Weights of a small transformer language model.
Size: 14 layers, width 384, 6 heads of 64 (1 for keys and values), vocabulary 32768.
Architecture: RMSNorm before each block, rotary positions, no biases in attention or MLP, untied embeddings.
Training: 777M tokens, 13375 steps.
Each number is 500 + 25 x the weight over its row's rms, rounded and kept within 0 to 999. Layers, rows and columns count from 0. Numbers have three digits each. The size before them is the row's rms in percent of the matrix's.

# q: layer 2 attention query, 384x384, rms 0.0833, rows 56-63,120-127,184-191,248-255,312-319,376-383, columns 0-127
# k: layer 2 attention key, 64x384, rms 0.0729, rows 56-63, columns 0-127
# v: layer 2 attention value, 64x384, rms 0.0916, rows 0-6, columns 0-127
# o: layer 2 attention output (transposed), 384x384, rms 0.0841, rows 0-6,64-70,128-134,192-198,256-262,320-326, columns 0-127
q56 106:506549500515471508480554483510496462503468490536504535460464513522532481517561485529514454468490472536463495508513529492481529516517461462507531450486511513477520489511525527528485486488490465470465519467539554464499492494496528490497478524487515517504480572488499482457464459522449486493517512519495474471469531513504527493495505525453532488509479474488499492474502510510515506481478
q120 100:483483538527486499478513517524522495494498496513510503504462515506514487488479505489472483524498483509477515496482499506516529525484452503475496519456505472476494492499549489492481474460523521510491501475505541458482507504495504515461540540499496469504518486545511510473463503473504476512472478482514489455549506495467470491492467507491554496474539508528483547486481500573486508478495
q184 100:517489520553503509500503509497476526493476470504514475527451473488551506498521561524494508441480553516510526517488518513500501455484498524481480517498503533514479468529475481495459504469471514486490477513515525522545479513478512504544509465536476473495566517545502527511512483517479467550508527522491487468520522549534497504513512462527520541454495489494509497515477521523472491465516
q248 096:535510490542501493509462502498518502478468509534507512476498462500458504510511502484496517548536504499494507500532518472498519536496528486490540488553511516466529495567530502568505483541488481484535520487532554497498503488514482495495474475519562479501538509487514524479492475520489445500501518505476505498490501506489505454507508480504550490504485558516432534486496490535501457514524
q312 094:476486504544523549484519476513507535482491484528496501512473478473523540493481494485479523510508529455493476516450485510487501462461495521477500467450491500536481536535517476507510551492480516454488493505488472512489513501477515488472501500493491467506463519489505481525525464519522501503465490491541530500505509514451497541462488527509498456482468475500520531511504518504516520515492
q376 096:550510506508517502507476496460512491478500514485531518510522528526502514467502488519487543509505474503470516523481473518481532494484465480484559514463495494523477498495490509479506512496484471480531547479482495436469538487510520471512494491525493485493489462503459500465519516471522511510487481527495531528515504472497457503433525476505503480523496494465537539487459534470500547511511
k56 097:475493470499501497534473512513535504502520502518508495475550503479507560480510474500523508484521472502465495491507492465475479500496469536498527481512492481477474529514533528515507513540500497546495521502517487501477535512479482505484477501509519517520518478467506523517509511529442463475517469477471509561488508490485519517511494472512437502546515496523475483510537494493499492505482
q57 098:488525524519511511447565474503533540482502526516477531474483508496473469504461479499531502482496514506450499499505563473465454543503495459503514511465474472483491570493522494517516497551496475489489521545510459508487495486497493505494438497507487480495484529480499506458474532517533505498476516525514465460511469468520516507495452479488481487510519495541505542445544492480539504511527
q121 102:507547500461463510518500477528541494515502450497484474451508497506514508535490512484528479515484499546492525519485488497501487505474511528489509530469556519491538520490526486471495484497555480477495472484522498479517491463461504516499478535498501501454477539547513542506447485484508497476505480508513496567483509541519495510508523511471494481459504534530487486433513509508492520507507
q185 109:474503476479507495525557491475463491503525482492508488514533506483476508515516493515489481449465472484542499514505487462529569534493511504545512513473506464520471518482509554491532474485515438480469510508517457468487507502530511494482498497521455533448499515536508500469533510514498466483505467531488520537477522552486449479471491474503527511470445522526458522506479528537531521500476
q249 106:506534476499497497517482505498507507489504495477477541460497503493509463486494530512499497479518491506506470516475510446479459544512482488504476502515513448451494533526500520519512469471576518472488574501546457508473537522469473473474496500526521507500495506506502492499470554496516466525519543516500496520494485462475500477501486487508529453523479536510533519464539494539508522453476
q313 100:541504513521509458510503518496522516496529557499510512528490480469469500484485505449476520459486514530515512520530513482501495534456514469505523500523504546516503481524539511502462516470548509512499549502519494556536519462485519534494519485493515488492519471456509501525518510477480525499547484543508505537520478501504503484486488497505487506519588493480479477483551521496472502501490
q377 114:471539491509506520497512505513495522499545538497546495507508485482458502501536511550517511478461492513504505519516544485460523486490498449501541523466502567520464482511502509482506464464541450492498532493489450486541525498503514509530477501499488489505443526473465454515505524464513490514538518518524509479517499471486484486474500537457467472515489495493497460470453527536502497495496
k57 107:537497487487510473507537483467466491472496468484510486492503493495507517514507461491507445516491532475523462464522487471478505474487529523511528491539493508510482475460470449480513477529461526513452484524500486516502461485475589488478545473516499490477497497524486535501515520510499512483545510530456468505522503497451474525469529503508508454514506483499521518475516474498513493494510
q58 099:481521492522511546474532472488472502497522468503488561488475498500460499476480507520482486472528449451454498518470525499504443489497525492488495529491503517469526481526495509493509484473499505516486499498548497488484490488538506511513530551526528487469472519489511501443503480511507518528459499490506478477490482495461497513480473501482485463469481464560492527498518534502527470500492
q122 099:485461517502535500559529521480465515512526505513513501524495462502514448493476500499505498498537495493485539531516499479475503464524468497488509484491511536513498508531478505502521480484543514493545507523457505452490484531498520490517470506478503496518483512513532508492549475497473518499468513460482530498501529543511493506506555490480459518533488527523487461513475444510493543468472
q186 102:511451518491528494498489490486476520517514475506485511489515518498470512501479460497525512509501494506510513498490498506486485508500489501469523511528518479538490488487533506518511508512478496522439534526506461491478468525513495520473513484534503494524509466497463485452529477529512502524496531503510490537508525485512533547451544452513492549452539496515518492471539502498455523471491
q250 105:470507496522509489505486487538492489461493445494503493524487482532484493524473478552507487527544479533505467523519517450472485484510461524486482481518516463500511505524505541495509504533550472505471495507518498564517480528508523517496488471527470506517538491513489504505523492571476495486499466496491491484489488496467489517478464485466488447486465535531473495473507528503478512493510
q314 110:459496468520493515531488487514559493474472491508459502531457498500514479464446514503519476552524558485446497543527528521494506496494546567473480495468513473487518473539529545528438507490484500509549537474501497493496478520461482493505503445506485485507468489498508492504513502516459493559528511478504483439535491519505512532480508488491443477479477495497512500459513521503470479493517
q378 097:487512541477530508490476494455530472524460523513538530539528481544466555501517515490497553532510509467516477546484512504496465465477509475497491505493489544475515521516495490522490479500502507528524536513497534499479531517492491551496486531491468465490522503502445544458545497450505513523471484523459557483509509508475499493505524494543495509515526505498482503487529493534500519547548
k58 098:515518517478497498494512515509476495515490450483471460521491494484482531516511499528494484560514507518462472472472462474500463520541500518517481504550502515457489502486536464519529471514476456522483474485525483511434513517469522494505540511481507490481499496490490482488468540502492514473526481518515508483524501467496465543520535453522517526486456489470510464460499442509519457486568
q59 096:512477522537538519478486482484511522495522513490488477474533464481492451510504472439499510476473514464493475453545508540517509511480526503507496547509455547529493516509531525513496517495562522455514465527558515524504507509495490548477478500506484497479505510520470475540491493486535501507437518523485471478503489476484500503492543490473439475500476492507423526500526484501554477498499
q123 112:507470539550496501523492491487420502516490504505550514525509482502506492511505464476482481475454477485520517463518525518525521514506523468559530547458506493515489492464541483488504494478524512493489520513498510527523523484485525496504525514519516500470509461507529482494459514483509498521461482504512467519506496563512495479545496505508463500494524496503468467543538502517483501504474
q187 096:504454460500517458471517492502479490512496498555488493480500482484513496506473506435500487511496537507484476503524460496463465469476487492494517469433462515497500514514510489471502479515450526487498482467502496494516511511458490466457493471515496501521519443502506502510492507528499466490529495492484522549521513507505539504529488475504491520480523473517524477435458505465504470513487
q251 118:504463470512518519466486494507487525482505480533507502481502527490499544521488518476507519551523537482457488483524488530482460507496510498509478471509511475515489546514535507480487511476544463518502513484536471545528493480478485471504477434518454488484502502493492511540534543523494536492470501501482501493539528496493425507479509504466464493524476505513473493475511514489528537523502
q315 108:487533448488457524497518472538559482532466485501475524508466493532472499542501464509513504510520485529499496516543506453484542510512547497465532467516523457530482445502475466513479427501489473482533487496513468468489476518480495454528472480467473485488493476466529498464475524505470491513443491495476462506504485485517491504494469505464440489516532511490504497440490491472481480487468
q379 104:487477477492446525515552523500479545478510494548491517493528490498466515497459499472460472501523517487463491509482517478480511536485471467510516486495494517479491527503501526472529517494500482484519436556510467538536490437485469492521530531465490521511529523509498510476487534508523502517525490451485478533481473515523518506467485540501414522475500496540491538489560495502529483473500
k59 106:523509479494492520526506504491477489507521502492565508480494506533517509462538499494487528500475476513512515506486542459549549513547484467474507504496535474501465520483471503511482519520501541476477498504491506491499512495522500482460486451510486532508502495545523479529513487479517465510525472547518546487508545484471460479469452490538512500488503521488528492495539523526544503535490
q60 097:478514542519521507531489486483518503446460454527504533489516533502523491554461512444528526518498483509478484472512467519497493529501472489514507571495492472519497511470478535475487480465504511476476477497561524512526460520463528480512532516513515500498562537486479516528470523503520504486488483468495461513498447532532511495492511480509500485505557449476542477460527508484504532524506
q124 112:498474509571508478487501531449492480459495446522522476494503505460483475539485469474471528493483508479554467474509472476518489521507508533503495474469509476494478500482508502480503515498523480508498500476478479544515527497489495498522511500448498527522500456519544482477491498473512491509485526488489490465509498497537494499527493489516469489504507454474498521596499513503525512539487
q188 100:537445543467502511481531504509499536487467490481482486508491460468488527506471475528492511516509539464483452499470532464480452502530500472504498519548508529523540499482524534477487466516500454458496488532481513509492474492507488472545490486479510521531540521513489508470489500499543528505465520487510522478487541454508519474536483478488500499487524512511530532515540484532533515525479
q252 098:496479487506479495486535481471468499486473542497510514456499481498476454517512479479520510463471545496480488548521466449454467469501476498526467486489518493500500491468500546475556520466523530511493507484531493504505480490472481481505522497527486502513534484497527482512497535509446480476537495472520516510519510538499492532529502497482495513511527526477531457505451514445481532530496
q316 097:530515555524502488441494483503483488510503451499482519453503494489529477493480526504529497503503485466517517483489498439502522480554525485512531519495465513483488543502502497485487482487461513511486523522517516508472481545550548490470500514502492540464473483500457495535530539486535510475480501471477535547482481534510469438474504494486467481531526525491521527500473498519490474489487
q380 098:518455473512491455478527494471507476511479481497473481449489478500565490525475506491519505499526502514543486491474481485460460513486497492508497525489464497480450467488505500468530492461497492519480512522489546513493483507476504519534497521482507496549492502488472516510485503480542577484448499506524488466472509463528478482518453523492520508498491512499495498466494475501479558520518
k60 102:453521467463476489546504538494505522466505512533523515516472487524522506483509538483516455476529504540520515499515479507533484523465484479489519482475553488455492479494470482491460525478528478505506481456503456485527499504521478486465518494459512506515506530513493525524496514503523510518488494488523490451518475462527495467503534465508507463469449437489494470498510507497517499501511
q61 104:434501559491539456474515479521510521466532471473474488505498469479488551482467510512538492517469512488472534453513481517487471533484517490487491529466519497518514480446508458466478499512521539514490488496496521531526486497516488498466555509508519478476475512517489528493490510495522518480492449476513492499498457497539480531485512449533480498510526535497559520493501525476476498536480
q125 093:525495497532531503475509479538505454505501487500522543481534458529485550502523515507534467509495502477492535499562495439497476513487519554481533495504496486505498523535474523486502513486508459525518500504505514457538495505511473564511486482501501552528499505507471512497532503498514490486541473514493510490537528474567490488536500466455515497518519510462530478495507504492478533476508
q189 104:503491473499501493497532501519471538506488512519520507535527519461492467506525458491528505510541503524489513443485487476507557459507434577483515479537526485527470512496474465500492470483506525463459504502482500485502483514455492495552494426515516499537481505475495479525520507552480526516520493451522503513512445507497533499518511507498481476508516499515475492499444453478482472497519
q253 095:536441502539503440509497521517502454493498522520493541502480481495484458444504473506538518479509531474507537507538501513511533459472525523486423494487449504515513529471467534508505492503495494478500522526490496484469517540470454506539526494542502489493474479496528511500516478485472501500519461467528461515480472510496494517507519439517517530496461510510480506518498534483475531526516
q317 103:523478522514466459513474475533523470518463503513481484506506524498463504516463507483521531517503478492513499537524491497528496517489542529460532553535517496505510490509551489507481493460529477515504524483496487536508485547456466510515485479510521508500475438502496506533497503497504500492517507491512486516525459483516501501512512500509453502496551555513541499514528565506505479528467
q381 102:503443507552509506502483539520461551507488508556520530516528528456521501495479528473500549497478515480521513467502475500522477461471517536504476527508518524506507490549511505491449478493514505479500534492555510498531498480524486506533520449479505477463496517480489491514530468508462502533502488463520505515518496559504475493506517503487463484489535531437464466544459512539476468528499
k61 101:464481448482457479520505475492514490529512521533448484485503513512524519497523538495508451477495480522526478502505504501489522490554537487535483496479501448489479484491508510511496538504464513515486480530479485476521464513531508494487540517504497485483537533497503475460477493511540510536489476469502529507488494529520526462533527519474532485511460467503482477429526480546505517472486
q62 108:509492508484470538565514503455498467521469478485515512519466507501531494518499484453474503494472465505494491496459475528530546466525493546520474541521472490498478502502500525567520508468455495514485497461480467527507477526454544510531472499508530532528494508566499509498496444500458502487481535505511519488522542510487493505516509527498534495478483497467509467449505516552502493514482
q126 104:462478519484511504489564495508518512472462513474497459508511477548519510484484500482484545483499485487481496521475501518465525537484509480529474527479474482501486490473510516521498525477524525512517475468478527524501515528521503524505532528536526480513493524496507483497513491465491492506497519553511513482499554499454489535520487472472535477506545495489479487507462523539518451469484
q190 103:522493522474469470445485521558487500479492518488492437478482461481571482472489537494518494496482551518501510491545498509509533469492484522511502487493491469513490495503466455483479486508489502522516482483489488518555516497434478498497481481500531482503489448529506541556476513469500476517497499503488489529501479490538498498510506485517499474484477486542541487499478494480528487429500
q254 093:534458526523490488505530470453489516495498469529524466483510462470486481514527479490520480502522517538496522493505464535509516487480516523506517487524492482514489488492521495541536536539448518536474502470463510480483507511479489538508510459537502499473495527480505481483513466476502469462510464476514528529523502543521523493494556452505510523508509514509498514476441511493492487535525
q318 095:515473534512526511531459504434472537524490468509494477499498480493524495529515501516511538505497440489522466508487479543510482468454500524527533516479510501487470522523501461511507519503493524521456526487532493506444518550478542466505516512474527513510548505505500538555543459524498509534489495519528494516517536530460506528488489487495521467525487453501526506484446505508531493466505
q382 103:524511493474493494536523533451467487512499517447497495516512527513557505516479496486502518459471466508509523512485482507507552495515474550512517498459517490491446513483494513504510509506463475522491493455467479471482502517481515472507499505481514530502479489528483519559501484501508507514471493517489487522488514480517459509472490470516501525536458504451512490462490498461530484526518
k62 103:527493492493454524490493482540531431473509461492530546517492529525435501514488446516481528508496533465481485540506500477488524527502507559485471493500481488470511534485471481483520494494544520485545458486502485505539509484523518525568439504508471502516486504508526485540509495536471484506451470525510508496479494500502475522529468490499482546484478478498486513520543533495490473518506
q63 091:481507474527480479497464506529528517545488503455510534502504547503501487463505522511537512505540460510530513532469527521499519461498522509490508504500511462502488518471510490481487494487508487489486523493516494445517470473484443498458494504525517509457475493501532493511515533458523520482490495489545507485494512408513463463524475471466513522532481501514491535475481536500494497481454
q127 091:476429537516515490497522500524533508489482508504479528478495511537514501489486491502508498453499418500484487538482533491466530463504546415504517524473491489511522502448487548469458498535470506475462517518512510543521499460538467490443471505508548537477526522565488507472488492493551508522488483493505502504497521451452520485515443462484484531480489513524514515516496462521496535499500
q191 095:549506522533504504540496530459497536488504482531534513505545509536497502549452481493478521491516523516525544478493492499530552498491527511528504524508543478465497547468493485480529520491456493499490496545519517506447492484522528514527532508467519509493530469497510513489529497478534511519467478524523493478496491542534520473506483472468509545509492503489492498531486493499528520542522
q255 096:494439460541506479484507507507557530527525472526500551472503548459495511512482524501502521453480474481516490525493492447500580512487521491491544518500543490496498490428509533504506505491486491481519539515513480478516467495502477506525534515486487543499522498515516494466522514475466508510517511481513497520486476471513484476518449455482527528531496474502487533497474488496488525521478
q319 098:455490441477492513475525498495529507490492484496473493497482532482483528552518521472493514518448462532513478498498517524520470465474449443505488529488499521520479520469487506474505524509537501474505535484482503486534497506476478499486493518546499474486468563510505498498480511520503494540498464486498452491481475467508511498532480489470502536509502489512496475501450522486489503483475
q383 114:469509516454521540467531532475487534512507500475555506501561536509504497490509485533513483482482480515509539491491507505518539509512508435507486523514515425518479485463497500483507494515473456521477516508447493492488526483501492503493544467508479518495505495513476495467532480464533514510498532483499476477495445505521492486508523484501523520495530482538518504458431507516487506480534
k63 095:538528534504477477514497480503476494508506488542515491515503487466449512502468533523489490516489504467553473507477462491453490479496553491474520530480502532509512486514521477528499542479531492498524460477527521535506497490469482489539497519461505547500477528512515506523503482527421524518483510493479526490491523499483487492475553491483504485475512495489501470505504481485485449553481
v0 101:499490503501440515518529466517528478503462470500520517475492510513486445461513441515527509452467497509516529470514497507457506568470500550460531462460548485561472449552526504507528478521472488481507472513512462491512502491518493518513470476441477495477528504509491510523481514506475449499522496512490510487524527536540508527508499499477533494491487525525509501517492479486516521489510
o0 096:473512501470481486511496519532515510543496537479479506535525492498523496484538489529510511514488530442534443481484517495469481448519531498512513537542529492461471525490493474545499502486514482503539494497472501497491468437499544497486494482487489521516529475543490503522467516538490520518503504525571502478465542499499517486548457504494504459511501552465502532488471476492470537481509
o64 116:492534490493498498486513538526507489531519477512492486519474471481470500529501530464504561497542515453471461518480491460513513503520536484485485504533499537495464491493501473511514491497536493469522514461464492495518486493485476452505528439508429486546460490507504494503482512466485513450521539497532511470454513486475503493493469474528497523522473495463521506500527533499500522497490
o128 109:554504485443482468486480502474528501454523505538499515476499477531476532481511459507492509522504509505508491483516482508450493505497496529546495502531502478516475495540523507517518522511475517486506493542515488523437541487537489496492529467538479529470517506498479470459534519523535491518508487529491458488508548553516521556489533482485491512482463511495482510512517503458551542484484
o192 104:490478463458503504495508487519518466499518455543495515510489478481509540501468503506497511506534484508517501482487475494489511507513495517520494535507484472486484486557516507535533479492524475520499538541528487510467465474540538507480494508496510482452508527512485464521541510522508499516489502533505512466511535525505477512510500487488549465470508519509467475497494487500538514493483
o256 094:470529512486484476537541477493522499509506507484523459445493498509489517500527504486439459503517497493511468439486477489487554486536501490478491500509504509495486494506498460552516521496471503506559513520452535552513478467495496520511524475506465471476461489484499546484514465498466529503543529512491507491513495510484499498474507515557514508525499545511436534450516510511442527501475
o320 079:475548528503473527498486503484517483470514501510521506538474485469493481487498424545501498480526466476500502498513532527467533538515513492518489515505488501468488497508488502513496495482476480481509522544506524481499516518528516525509515472496515504483480506478488493431503518534489529523488481551479446466496510515487534475474525492538493473505484495493497499534494530528482497491482
v1 092:487538500462497495509516487531445519528448495494519496468497534538491493496457502569509533489495509520536492470517501453513509512518478479507507511518513468464480491510474520514505551526470427483511492474483527515489484477549496522462551495519484494524504513437500564524537518502504504536521505478521492507436529490493482441484517504471522489497512506477497464514505478503483531437520
o1 098:520447480429493495484448496513530468507428514503501459518480470514547490495486456472503500498490438528504531466496476543488505526499502494469514476491504499508448485549524440440492530518506504485549509479503526508517478471498502490547486555468486508490528521518470506523500475513505470540495462495463492499467515486495517512497475503516505530475505527505484494539445495442526479494497
o65 100:522523550489473511520474491506480515460433509502488451494504462468491537474471461492469496477514515502506484492480484521496497536508493489468497503537498535536468470466504507444492552486519521500494509483453521518475515487487456496500473510488469507461529514534479522498510494459558483508497489510477473525477487510514527506520502507500463486500505548504485515514499525501525488529514
o129 100:518478557492520487505443500475486517507454508472495519503500463500520494488435466539467523466469459518500516506499506503503514554503494473527503494525525505491481494522505485452495548502520491483435537495541543508454523500525494518505498514498468525476545515501540471521498518496534482510492448569516522498519533529505507481523510519534508493503508502499504503505496457416446505497514
o193 098:474437513469477456527494519474482511511445488487529485484507482514558460511477512510496502482501450486478535502511499520518526537484467498510473519484472496488491516495475493466489511517504500486478485534510517506513483517487496532525472530475492478472504532531545491547503479476516514519503473506480508513503509537482503510536489521529492559492521515556471512491479457474464472514498
o257 085:495518515443495484531497498482440521470419486488541461493502472486512493491487496464492460487531494515482475480498455502499475504540482524498475490504516501533467506515473479457482502488494514483531476512506497545517527514466554538541483530485471516506533595524506545504519497488459477558494469523496480490489525488495512520505516508515468505494489550507488497524482460468515465536499
o321 096:499481502473502482530470499495490469497483490464462469460487477485543492482511459508499449538536495512497497527515455507513488492482476513522506504530475483476503511445456473415507494535463501486459490517504505472484498518474477515571486542485499506545517557521554507505492478518507491515506454495511467467481520479501515520496479509489541516457501549548485508500492454451493499485522
v2 096:487516518455499515472539550529489523477536498517511454466493470462514495515551480506489484510486481482521489481480474486487490509494486452472497482522504546528519508488448493450496493519525543520439506506518523520484501460550502546488520504517503435498446515495487485509500523489500492545484507476462494457530451490448523531482495494541536460507528492502524470516502468507508502475518
o2 100:532471465533495480519459497491462465470504469521508470495496479502486489468461536487522462548475470462503459500511518524522525441529525517518501477476510510460498468507530493522497508479483485496523526444471540546501495497504487554545530492506470500490475441502507480515513520481491449513506483455494522523508525528522527482496475491492543515511504517498537504514478503508482543528455
o66 100:515463515501524513486472522501480485454493491497543456492510493529478499465487524514499517474534539496513518487498518541538489482507486478498518497527515482502461470557507507546515493453507494489517521511499482483503532526504532523512480523488512538496522481496433549484528467533500481539531538509465507532527501490520538537502493519496491466520507527476477480521517511510493504517522
o130 105:493455536528503509481514502525482473520479475449518444521495508488509461488536517482492473482502531501513496525496485513506505491512459509444495508516510529515440485507457515499482492481502497500548519515514502482518512492496505483509498516457515473500484492482504530505521488468474488494525521482500517498521507501505527505497478564504533494519487440490530491485477495471487474468535
o194 102:528480516548524496500512506496452490462467522496491496470544485449497487480543489459511478492496506478498504520523512511518505464466485513446486469519491539527470477507489489476496534481467548481481494515497522512526500451465498477493515477514475472493457487505504494488505450503478474505500473480480480516520524483499521495512505492521503510530486520467538487518467489473490488492532
o258 093:490474514468482470483495513475492513516443494493519494459544493533452502484500511505486501514552486428498478511506423515504496547475468533516512533499518463469495499522525521525507487500502494512490505515476485501526562486517518494533505520496492503526530481507492514526509513524538494497484479481524467494475506475529493555522507502477489577485463490504486470483443487526540487546501
o322 097:515424495464494497462461486525483490518509518500423516489521522521517534485485522459499470509511507482462473498514471516486526467488509521530499487496479527487489486485494530550529526516518503536515472466492485504511516488493499529494470482459498484525488474502549526519505494538506486482532513461512505509485492491499434531531498511447521493501500500493477475491477513512500512492523
v3 100:519502515526503480521463492489511491541487520505485518527501536506535494512517490469488537526484484498524501527486494468515480494510582466480536485464512491483504492532483482503480511527486477551477518491503520495460527532553497512482460445502508518518505502448497552514480498514538514475538512515518526490500486484491569506495453479528551497513544523516534478482473514491471508426522
o3 097:468449477467472476456481529552530525515490500469473494503492511524496484509493516472482454498516460463494509511522499488475482503495505495515544503477508464479503514464485505470513502508461471478552504492528495508457472513451500524507508499468415519504491522521499540548493485491464500535472436486486494495470503487460500462497456469491529520453484530536519511509463478473512490497460
o67 109:516512478481517514520528467489411522506534508517523513513502478517491517552484483536482467508555513438472504487527462514467477533522521524497502499515489529492535481462487500495482473485521482497505478486498553520471472531461514529447509498481487521520510566537500494478491508534477497553475492482496500473481512513478480511529532503528506492476469535506512437493477520534497498529502
o131 095:546519488452545489511484444483492554490513495519455523480534487481502518528511504515517504485505472471504524467512466452474513547499515513559525469486454474511503513543508485457510504526492478483444538529537505542448506541482516520486485497522500552493505507494478498507500518535502501500509473513500521524490530522517497524524539517493497479506470544468505475492467507467513534514458
o195 100:501455474451488500500499485525482481497532434513486486519499483482524512517489537503490528486514459492504515493477490509514499534503508519527515500482444498469494501575456512447520464504508495488510539556537478512457492487479489488494453513478471491471506521497487519542502461485528536488470463509497544503520528504511487520524513524491526500476449515498471475488467502463512494505480
o259 089:487492526507488500470495472515441472498537511520489532497499501527514513502512539543496463460508516481508507492468435495511498496507466524519534480472519516506486545511500481515496517460505528493501520453520515518493486529496543500477526529457483491531517517522476512473513474496482458552496489502514519502503581468489493479501516511520510478464511475479465463462507513495513494491539
o323 094:532516494503538470514476491520431466461495474504510519482462502510519480489512532492502458454508459452541523491495452499513509528529490522531494513488486493457509493466471504443524461490481540475498514541541487530517499546477495483463491519481501485547469518486497496478441473480506511524526471509476510502470564489532506518488521538495509479474491518473512488480496462469536492498529
v4 091:504489511490504536492496501475503530489446481505504492530480455476497564461506478480475465517511520484542535480498516495570521496510526546489485505511462520481507465535495501513509524468495488528539512488534499514508506506475484500537516521497467463490484473505531513518523523464528506536518538501466511475565498477459494479528474514489528509475488523457535466561519527537495519513502
o4 078:529506544506510482500485455501441478462524512519538547489475470481513522506503479502491461469492557507535497503515435502523458491460457515512497473477489523478520499542491530540505492495517509493486497470500517511481534465486528514488516523516503510528506553528518498456482479508497540508489483511489497539514504491509492498460517501508513467482513490460550465492488461539502485476527
o68 092:507472569526485496518458511547491471502508514470503504489479491493478486492524506518499451478484501462499497540489437505514469535499505494504476485466488499489512479552507547545504497519476498511499488463546501500482492519485526554479521509468488515532503506484509542471450491491480487516480485527514541482515521491493522495498476472497545496466505464481478505503488487490456511446524
o132 099:495478530534471507504496522514487494482461504495527540471451502528551485475483492522522478477485532508497535519478475566492504494468468493470494492509484512487515454535480494551505509499493523497501497527495502470496525458492496476531486536475483491522526515492510529518499479449490501520460498498526504498508501481505533489478461498523534478514475451486488514507493491478426454442556
o196 087:526508545528529490531497519446479525504446523498515539475515523508532516502524483484526501484487564505508488484530484497509516465469526506453512488522467507483534464509504516561510526503466532501520515517486500502526527503460495527512482476513512490529526487497548490479514489458472492510495488494503483517476514510492516513480474516492490511530503497464535490538473460498469463520524
o260 101:523507535507510506494476490512500507477456476518490531496460491504499513478518527485474514506478499445502486525481447479522480506476494463514493509490517509496491463506492487472504483526507495515480510481522502411483525529520512497491512514522518480512518525513482500510493485509491477504458460558518497535490502483497514486470492498489510495463535472437512537537464475517533486475499
o324 104:516486547492492507499490481493461501521477504491494536493489502478528508513489508470479486479485528452477492529496450476526514523479472484498515539489515453516496520525479494475464522496493530497495504503515490491434534534457480483519497515506476514520543545511522489491490483524475509507456445559510510523536501501538537509474475501479529468493534506471487505508466502477506501483533
v5 100:492480471482533485474563514525504554496495512532524479505490517458487502462485494521497455500529497494499529519460527467500507484496512516468486505543433517491521466493521503489510561530418497486477552476501491550491492447501504503516537526489510461517485492490497502480516516457505558521530499443490512495512478486473519544502506511503464523448500510540494537524478488490492499493503
o5 085:508501504558517489503452469507493476500528503533517518493506492497481498499481504499511501527447504460493471475506482526528468461473489482481508459483508532472507507513541486449480494467510500514512506445499539520480514470488495531524535504520497523505456512492540493488426492512495508501502471489512487521484527508521493501478489477500516476483502508484543508481489499517508517512492
o69 091:492485525477547499481474495531532468481527505477468501443501509519489479482507476487516499490474497510484523518504549501528510466533524501498498474485509478482461478449530503440523489528490508506500497462494441488504529564488498477476470548487472496536497507557511532498432513506483460480502500490455521484537494489482472542494526488476512496472518476468493522489520455520499497491484
o133 116:473491517503521508523508541515488501509481504477531508505499525500541472512501449522538475464507559532487533515534519542515546467497470506465496477567498510472519484485484483503502554472458481493524498516491522493499471472503494476509516515461480471520500490483541517493502500471493526513499514475554494444500466496488528500485479510551527503536487444486485495486488479499410440497539
o197 092:525448508543522526529486501478506509527485507531498554501503513488501462497503468506534490504492510487488506530538496502501514489493514511453517464557516495493514491454490503519480564467469526492521505517479495499496472470461502496506518480528465469507459473473572480440499494505463464513497460467518486465476489500510492496486493465575501525525502512484513521513506501454449487541520
o261 098:497473481481536495465491478487513477544475485506494482492515523476479519504502502495472500509492467523477496518484468476523493469506487484455515500474523471491494508480516470416506495512468497501483512479485524495496509538501507537498457489527491491505477498530519485516470457550514489508443488495494509512483491532496431541482499488482486536464503531493499504507464504524527490525450
o325 095:521450527483471519501486474482508490555446509461500538490494481485529538544490515468514519473519505455488520509529430474508536470479541482510502487497503499520477541513487455509468530492468485528529505458507492511461533528446491535528491504520462517495498516496531477510514508504495498484499479516534485481508523502521459523501469468551533480480501507487499474526473503493509489498516
v6 096:476490499481477477508523512526513505516497531482502506462505529510490504528519510551520511483496530533536487480528492475484519474520476537529531500504521498505471471499515466506495447516444469507522546505452493489521486527511538491531490488537503521511490510489516534538537480483464471490468486527527518517498542468491567456519469512474520512545507495539481522483475482496468555442477
o6 098:489468461476487491499493513544556499553461507492463502538513489515487468488504518487505511478491491501480519486484526513476535527501484516466520494501514481484432517451508460393462504497539476485531515499546477492490477499547470456509490490508476480488486507500544492530480490497504526523490485511501480472487484488489521490497491516467484516516508540540466534505497467490470521544503
o70 117:520520476476488514496507516487509528525497528502449493522530535439485496532505490454465525504528469521497462489485510498514518516522520454443494491522467530525491525443508483360510514512555523473496510482492484500488531466495446461494465491503467487475468495499504501532527508496521526480487528498490452549466474510467496503513490517470456501507502513477521506489515528527546520566472
o134 106:536481473454496513514461498462495516503531509528462558499524515473485481505491464514474499485503464498486488494520505473492530525523473511545533477503525507469482518499502459464514491490479501471447513486513476459467483501539500495500512510529452542497499512495551481486528564532482488477476475562490481472479467516486509476506523501505517500503511513519496505500554479500527504554495
o198 096:483429468461506501482492503519522473524521491532465536502514513496515479507476534536512503515504481481490542513494488487494529546497448524535495493471505477474463495483505491466490465494505476507493488511519448456490463517550519471517478519475520509501469515522556489528527512532511538514496458506501494436485463522506517494492481514507525537498517497526473507476489491484456476521497
o262 083:460481496425502481533530493476472526534532503485505483505537537469540481497501484481519480505490483533512513484478477466493538502525498504483466500506544492507473501436467491410513486527488507469508491501498513506525455478481483521516470512473501511493452509527522458490500470489489499518531483521465469461459494519523492524490492523468507467493534551516490498490516469510473492558499
o326 085:467490502496483517536499490483473514527528507510477491502492478482488448485514442538502517497488498516497525509515553464476553531487489474500508481532518491463504514461474482455520458518471494512485514523489517464504456499497497515526508535527492498529470494486526477515497531490496535522529461510503479473453470516487543501462495518484521491482498540544512489473539470481472470528510